Weights of a small transformer language model.
Size: 7 heads of 64, vocabulary 4096.
Architecture: LayerNorm before each block, no biases in attention or MLP, attention and MLP in parallel.
Each number is 500 + 50 x the weight over its row's rms, rounded and kept within 0 to 999. Layers, rows and columns count from 0. Numbers have three digits each. The size before them is the row's rms in percent of the matrix's.

# up: layer 4 MLP up, 1792x448, rms 0.0742, rows 774-801, columns 112-223
# down: layer 4 MLP down (transposed), 1792x448, rms 0.038, rows 774-801, columns 112-223
up774 101:586478477480526508523580432515573535447454453525494475503563524537534444537469427508536413493480551447609529429558544495459485508560480499492526531582582452524577573536485458492588491508460431511481456481411496600541408537500471426548525466500514562498416460482452479513552412596526483508517477519469610389483509539466519447471438459505
down774 109:490494504526522528534468516619503433617510517474545509555519463499473490536511503502461515500498557538515624426429482552524520490476469470432421473443500515429507397517510529404466575556515552519497522472430575529523515497499481621440473404482520487519512509516498542530371505435488566561557470521529471587560579424539449547472532535493
up775 102:447450560607561446544502482542522590539561504417495482564508489425577494571502587505512389494473543496502433478413578498592503484559466512516398488445517500563500488443527420494487555472480537443560551510535517522469625521554481478578476481483531501508445463480440555473557454570550406404540489477504437472446447489489467493462379478522
down775 101:495578500440505431442573492424458512450517462496482594420531490528490508609453497368466581451533428506462510485530490537542487519498510602484524494551482484540504507500421551443587483499460458475493573519486520433500519537517562489531389558482456511434529514545540462443579535568444534444492546511549515505517551444583476597473566416499
up776 110:487475551605504461479523538506530557436532447497558497567398454547529563541564432466478510484482549486466516402514412567525464387474554460504475533557555433473617477530412514581569569390562580420511463428498500566534518480501424496520494522493584505493463403461522452459551482467476499490516465466408526517567572466458486544517479508433
down776 111:446480439527519534475421396546538555472481498436556512501478450493469532398514522581483483472478512481471522480474535527504555451516533468537548516381365566476557480546477579590355463602582501548577568466528398562452528552542536534461596494494543412455644580521605509499483510512508468507548577378488597441441471505550481572458495507439
up777 080:586543504486537478592563499468464444386502455497473401506538448494465516361478471415448496480429492517486481561524497502512549453460501449547552469481499558443531502490500552411541520465569461558561495509542540496564579491460501523484433543577528561462557490366480401455484564509472492483505585486489500533514490504463560401549465492464
down777 084:472627518553510573491504515464477511477423572599539479587461448470432516583527487470521533430611586440561456593470474516524430557517513412478476509481602551538449490478485567531476445580483477499552571564515579458437467544583480455527552549520469499525475519585593544582500500351433479511523537476423491535567572544485515568488554540519
up778 107:399445547509548500541454480491488525429516486483496485473495548619529589513539564413454560635504532410547555448483510470515515532486492423538556504456440539515549550434504479459449541526515500414499491513520534528452488490454556555544566431516526487552585445532465431451430455407519563451528507508529507471526388488510455488446469468520
down778 109:480377597494439540485522519499490515541514420425471517561530473494512453467511565469513475493504484523554472492599536451537497423602405525531547539497567547563590442591452422533587530449415370595422546501480482532462466472589502641406501487506574448509387608457473590528474545608480450465610512569512472571435576529516473510399463538524
up779 092:539470480439510493424532434507526477461536491447426534437463524534421342503458576500487449502477550524588526553515458596498426491568551465491466557565421495448573459426484560465667517529476604469459517493541430572518526509557571500606508486445491468449543430493513422421483522506457550456388434481459456499546487408525550495475556483480
down779 093:519513439490566492555511470496581480470485360519482505474535484527452505479510553499516550517522441457456573569391570412436630547464453441439507499547561457528460507520516538514571530377464391529466421504515468512528401506520550474561477516458537461593498525480455517503544417491436418478563474467438527460496511541520556519492502480444
up780 092:428545481499365431520502547483483553437476464514545548502508549451558564590467576510482410582549528483470576511565440461431463635570512503539523452459461477445417545538585435519519480548479599447536461503483589523620502437441452565483632453539593456524453535494539453464445539534479512506553494546512479536465555542507411421562434493506
down780 086:622533561583440453471491494483543392569458533521462553503514486531426523523479384504592526470477455484488462449444567492513455499470491452407524546490447517520496557491439480501576465508554545467528435389459499556480381476516546481492443581546677517484391475513458417420522495544500450572503424476472527531515530554531461588528566544560
up781 093:536514529461536523454538434516559513534488586625493501578489508457474458454456529433520532561506542398388536433475529473541512516500474505500491477458525478560545531579409490490568466510456448466582502500560481543398629433521397466505529523557489538524368469445509454524541520602534529545374537490418498512468473515611470464461510502488
down781 093:510525472635398471563559489427466586463507515461385533494484546484555466540579573505568520413543500538548586540437504535497467464475532560510492485561486498475520464453594480472560487416453510553602495558490486448492488555595508534496433559475520461544546513487495529508467502436415524518463572526466506479483612498513583521488491542455
up782 104:507506478483486535558477434514485481374475515616531597585434497530484484572575501459515448607410401549518468446474488519480475554561504455506498442469453579571497553418485531475500564472534503493491535504442467593486552548491490455589556503510406538423577507504490608551471549443514463441482478462467565451557463444486471483513451558603
down782 102:503557420491506463480463459557465468528506473507490503500518480523507518529448435468485452506560520412536507525334454471453469478455468513474500574577462456435457530562576580546523476499523501515502471492525491469530439426519461481511544545417558568507493485544454508494573484470529573617538521504641591531504534530449499591530551455420
up783 074:529537445480493486516511444545366544526520421435496520542457458516439552554527514426553485486498426477498529460614479483425441444528498473561496503536415529476472451473451483432519504482450447495545477460519485510583539505451492470421462335510610445523510519564424610450385498465533411519493564532575458488557501526433388462522501450453
down783 074:430453527490470509437548540567397448660482452577476507545481506568407537500582632566517467476532526471458443487455554467466514414498568401443503528535544507551513530481446558445513483486455489543464525528456441485402408517460476512499481483461484509515554661510534546445557557547539568474467474561548493477456611449444458456478435424474
up784 110:467484510446493456503501470454554431512620534508517563570479511506458487619529518465533532530537568520549534533410516518477555454500514584539612490415453534428557429485471477441497500446496552471450491456600549543495425560534507449461474531448473499468503437537511498501457463516563428494469603475424412461546529503499473498501414464461
down784 118:488537542527470437465450486490551532476486481456464474515454546451551500532522497439548471497494553444493516446509530528535358410555462462478419511502472553564453536448533515504460451571523476575496518478502460480556549467462503458501506410500559539507462591477534548518506495503477463459624481547471547577505484545477477562461622584535
up785 099:483523533563555531424468577316506524567542524509498516549466494443470476562461543483451553527502510474548516586390620501402432429490614571447456408546523611595579578595516521611441427476481439525407534615485458440559505460514397549560507467502550538422526594591451489583464555492528481583415567525491440646448469378484514547431587486455
down785 107:424457498466488447416487460431455543562550452464576495496568519499488453487484548520490500566549579496476431567490615560444407536526453451498397473526409428498511491478519527519501465480463468482489511536461461627481448450452549425475525366545577486599523407537419594610548485449503595492465459520509462428479510501407514478488489480575
up786 100:574469529539487499544480548558459448516459589481489580515569399507510472510515538480413501527508548479475509518533536394504463473407456607491513556455524600549593553545422482613455476519412499443510434457529570523514542587548440438482373526483585542470435461541493491437506534509480490488503479483558486601483401502480621556415498467415
down786 103:448516530460488389536533416445509496356611440517529494509492538474416539515550489482498573458560544542520448488572510481511482423525443462457373418562508453438421578516478450461552487406508494526460394474463366496477452508497436556506413558439542478493517496609462474531528482539519587524441453495514497521566480530591486525450518507552
up787 075:507494502478526498507477482470484499425546454479512501500548470490575515427507462536388584495451525468548464478551492559486461480513515577492430512526524562479556420496546560478540444533506384492445523470508401581500504510491529498561535551528547417607535541477463574578564475521408623407476556582446510530413476449517562530507414496429
down787 075:481586532540418508538555399496583517523471503446556471516406499546505504586489464494502556535444522404449530508499460587513434583490509584439481442451503494465492473534488456442520475526485457477494431540398507558489481524530474401549599441522471546435535562461549570496483455578454546473560572506574461539468498476503514429450520400578
up788 105:521473476551495485475379558464534444587495547458513511455471559420561492553531607523489590509512456512537632457450526563555542437555524572439465482498574558534476501547430498473556446480500573429598525512563492445447412489511545547493460564407522465493496477510539509437404525538475474499508589453490490514451597537517428526525423550533
down788 104:469508579479479419524534509396533496519440455560515526473438578636469575506577439495565379464529497529515439613416485485599500512506566482558504431522520482477499422441479491510441503458521412500407537576482481533587524416477445464564455500475524499420458516570484490460533597508497570521484423585501584443436479446525535474482555571436
up789 118:410518410490601561493510507456547563534528490578574519495485560405432517403446416516538568497463518613556394503482460437523541499552469508474482489497423565505563554481533554481437551492478524504548504516456486498487543470533472415519504528477509565523506476466513502586521498538445582610433393520561412508546528467453402467540462489454
down789 109:557473498478464552537522434424538520578503459548534460447508450502465468431535495450541371586611521515534528559563585509535464561407461519425520511554540440420481350481467475445555508494508496521527525570490557542505413511533481583502485484616443487396471535483548417565410449520446520654469482562510536478486541512558608494350446516516
up790 106:404463458432579616497467435453475371480483437489479483483478442562421474592457462508505466428450592430560595545525441498503521517549510550558492562546455568507488518552477471518522471566458412454522515494483543492539493530590464452501452485518472488441473483410522541537550511454549408478458558409480509571457447506365447520470505553532
down790 105:493509532479451523622501492548592507477481513560445500577574523555541523453556512494454486516542563535580493562422565515460553528479494516442410429472437501544490551563484623493518557455619521499530501538499558522542488462507564586592500511548483497565525470578500472493491499466486502527528518582448548471455536540566498524406491474570
up791 112:451522473464499486530565497412556527529516519491498440569526519458510496457488512457560545572458519482598409481481522481483483452460521580520489521489471476474518470563412493557485538506401543414499458481485536516374540577509471481513445588471483469519475448479513546486377417465485515593638487507522466481469508581537608535464473476515
down791 106:634450525571544530491504477540430521496459610475519522425439466571405523478463489588525545445504504540469525563529452490499519468495495436505461538476482511580513545480636515490556472480564500557444553464477545605553431509491570563523570428497567489542499552525522413535606558458464528520390481498402524475561472419504428462530524489509
up792 090:499470568443504492502458404478581540501525538529391505409387512476494592507526523467559531402444512480410491454507477527497535512446497570533554492486459480562445429442474485471460486438536470428487488487493493484553460509514546467590511525528502608497407535490551495492486495578523448491493477539554512466503487515531491530458511539452
down792 088:448586516466497411502456493464520536514456464581446445541521556513567454587459573506429503472515549482515513551434453512551445536430578482481526492521592507528616497454481498504537423499491507535603575490592507369504460533560468405524427554489473533509445521470451499473544421411453504477507539461438552529471554377416459477540499416416
up793 106:491612450543548498389440441500503462486552576478520475538418515470549573549596496632534527462563492461587509443513444571517441516477459566481464460534549344570455516500576477533427409515531404443503571525434566479516470543600391456505469510475509637473539436506547461480541482485519474436563412452437462566478456491526506592553566457457
down793 106:576445472587549591515465481494474542500509467540452538420470561516474483549439453448633547464444466483528477470522580559519572465549513519514449503474487525551539472547552442533568446515542463557540545541490461552441498440411564554564457505484512407550439506535462395380489494525479571537587516561440498565495478574425529509451585554471
up794 109:511395581484484547488544568508501503508479433492480492486517396533555499534458481443417562494485574514478501436508560412461510422541467546544457492493518570424411406519432607525482528496476499424440452546536423498551485536500483441531502457518557509516618473478551459435552582521533526455497482517498486491518470565450439452437511572504
down794 112:452504482544469453442476642574553580546530524612523457445568430593490482576523450491569527538499530476518445453526540481463501455511524520431500447463495441463555514521567555554547512450568469431402558484561412506514412615562518570472554504486452440538540513513467539467470511463554583501539418560515490508513541454514433481454412463542
up795 099:477455479421499510532561401518527502501383538410470486470483540481560513449556441575550509506508462421544464501521486533520512562434482554578440367471575603531456465444541462560411487531519580526521510510538481515471491531489509547560545426562501496488487456478499481507495484578406582551552534568490400539508534485479488635519425466499
down795 095:439427572552468456426530539422445561462481562460531408448558538491575475467431487464441505521557528563464530458563425558586487555519515520484553519630419436463518548460447483522549587571537464468472509538496532549416513538458524497438512577487549445361467552478379507510504462469507517424536520546541568530540473444499484431454434480507
up796 100:492503558587409481475540546427525521551498478494445489491529482572500553529502484523448469507443501524424486496538522587496532559461486458607531629480519429512451482500482411451551541528566555549504457476412494537502534503515527475473559571490495504539566537535532491637431564580497547544533514600548561481453514543532421419476556501573
down796 098:395537430554418515448534509475538472543437578461503518511391514493518438490475535505482585516524541421579526557519492540528598507523554512494450581439531456514545395542479501560494476500500413483483486590584532571550519610456539427569532492481498454489526429471520469532489476539424518435470502475496458512425460498495528498456451522508
up797 088:468521455540497463420431498503508534528443498528566554449447556554458467449538490483540443426570515420445475508495532536517411465466444518469525442474494537432424623416511484592461527544550504476441554497427527432542527474495534516460522503590413529553553498458449562480459582477478478452547483493550533513406446496497566485457523500483
down797 086:509615599418509526501480423475473540513454529501458490492422469497508471557436530504538491525474504574518458603401415525555534491521461559448535457524417557502511502540495505439469566441475479419598452566548540427424395552473505476506504477509551494553604499521514462543530596490455493521400589582459472471345449484533429509514530532538
up798 104:474446426499465509525403520469521486509467516500481465491513421580593540486552405519474509481487473455551539452452552472542513543397476612404484506470576532562471546454487511417587490404484489446489468574554498439538460605510430519487529510589416539597566579397526430448556492458498506535545458470457489563526578533525392538547505503473
down798 108:525572459431572538527440605510470472523497474531495447459432533534420414471581473507440500577438495513430567492436549497496457512545452458421436558447569532431445494517502481400454492442598524475472459493525478503462484527514427609495544506506554502593549407469485607515550590539500539479466448428452571586479529521380579500460485468475
up799 092:487448541505488500546452500554512505565532437531542542542465600423515440456449531515597455450477572559587463465508615496531511497454448555532507476553546481508480521428490544485701537543475424435520511488437477534528588562580427477512486431460511498529596447394408481455481480579429489460484496442529534435578548439496528500570508503577
down799 086:513482451569504456429485445544574536503493513425460578528475521548590527533503541498496601609539511512554470578522514549582418571476550561473508502420450430502582472592542543583426471531577508565508529513525468490528454451530476379437469566588553478460363509443536591528503493472565491563612535500491504463516513566575558509444464481532
up800 101:596514408473567468511494461370500465433388520549494456496510528534494445502428491515447393466503408514539482453419536467521583513457568507531544545480538508433474521444443544540498588451420533435451506500537557474502520530361496473550532486515555470495422556497429506563432505440437471497562470593434445465555481502471480498447459471451
down800 097:529453592439470380517399475486505468503598433505437589448503470419513519712636475397479439499568462468511478480406538453556481520453537586476557505607582519518483533495514465498553516451510539540464389504454496528456563463438532463448511501517509555559422450495468547553504511467498461431506584421498504486606513501539566528506509555555
up801 099:526456427497496500517384478486505521535510488488471472608439597504578462538502539484549554535498496361554476574461507502510544461544436532413556481545559537559479407486490564547439486471443491452603549515490406539536357559580415578470496451469479489462491511431485527470339507504560488479470533547504452527625447498618493531481522476487
down801 102:593572459509485477464594453461497447516425499468504474473549475417450534533409390412463551474483556549502454504509500494550533539464556499525553541441522470462499527509486470562670532569541540507524430489656530479479425480425584503513578570452499523511540475442508536531577541509565470574478508457516550478544505489529584466536495410468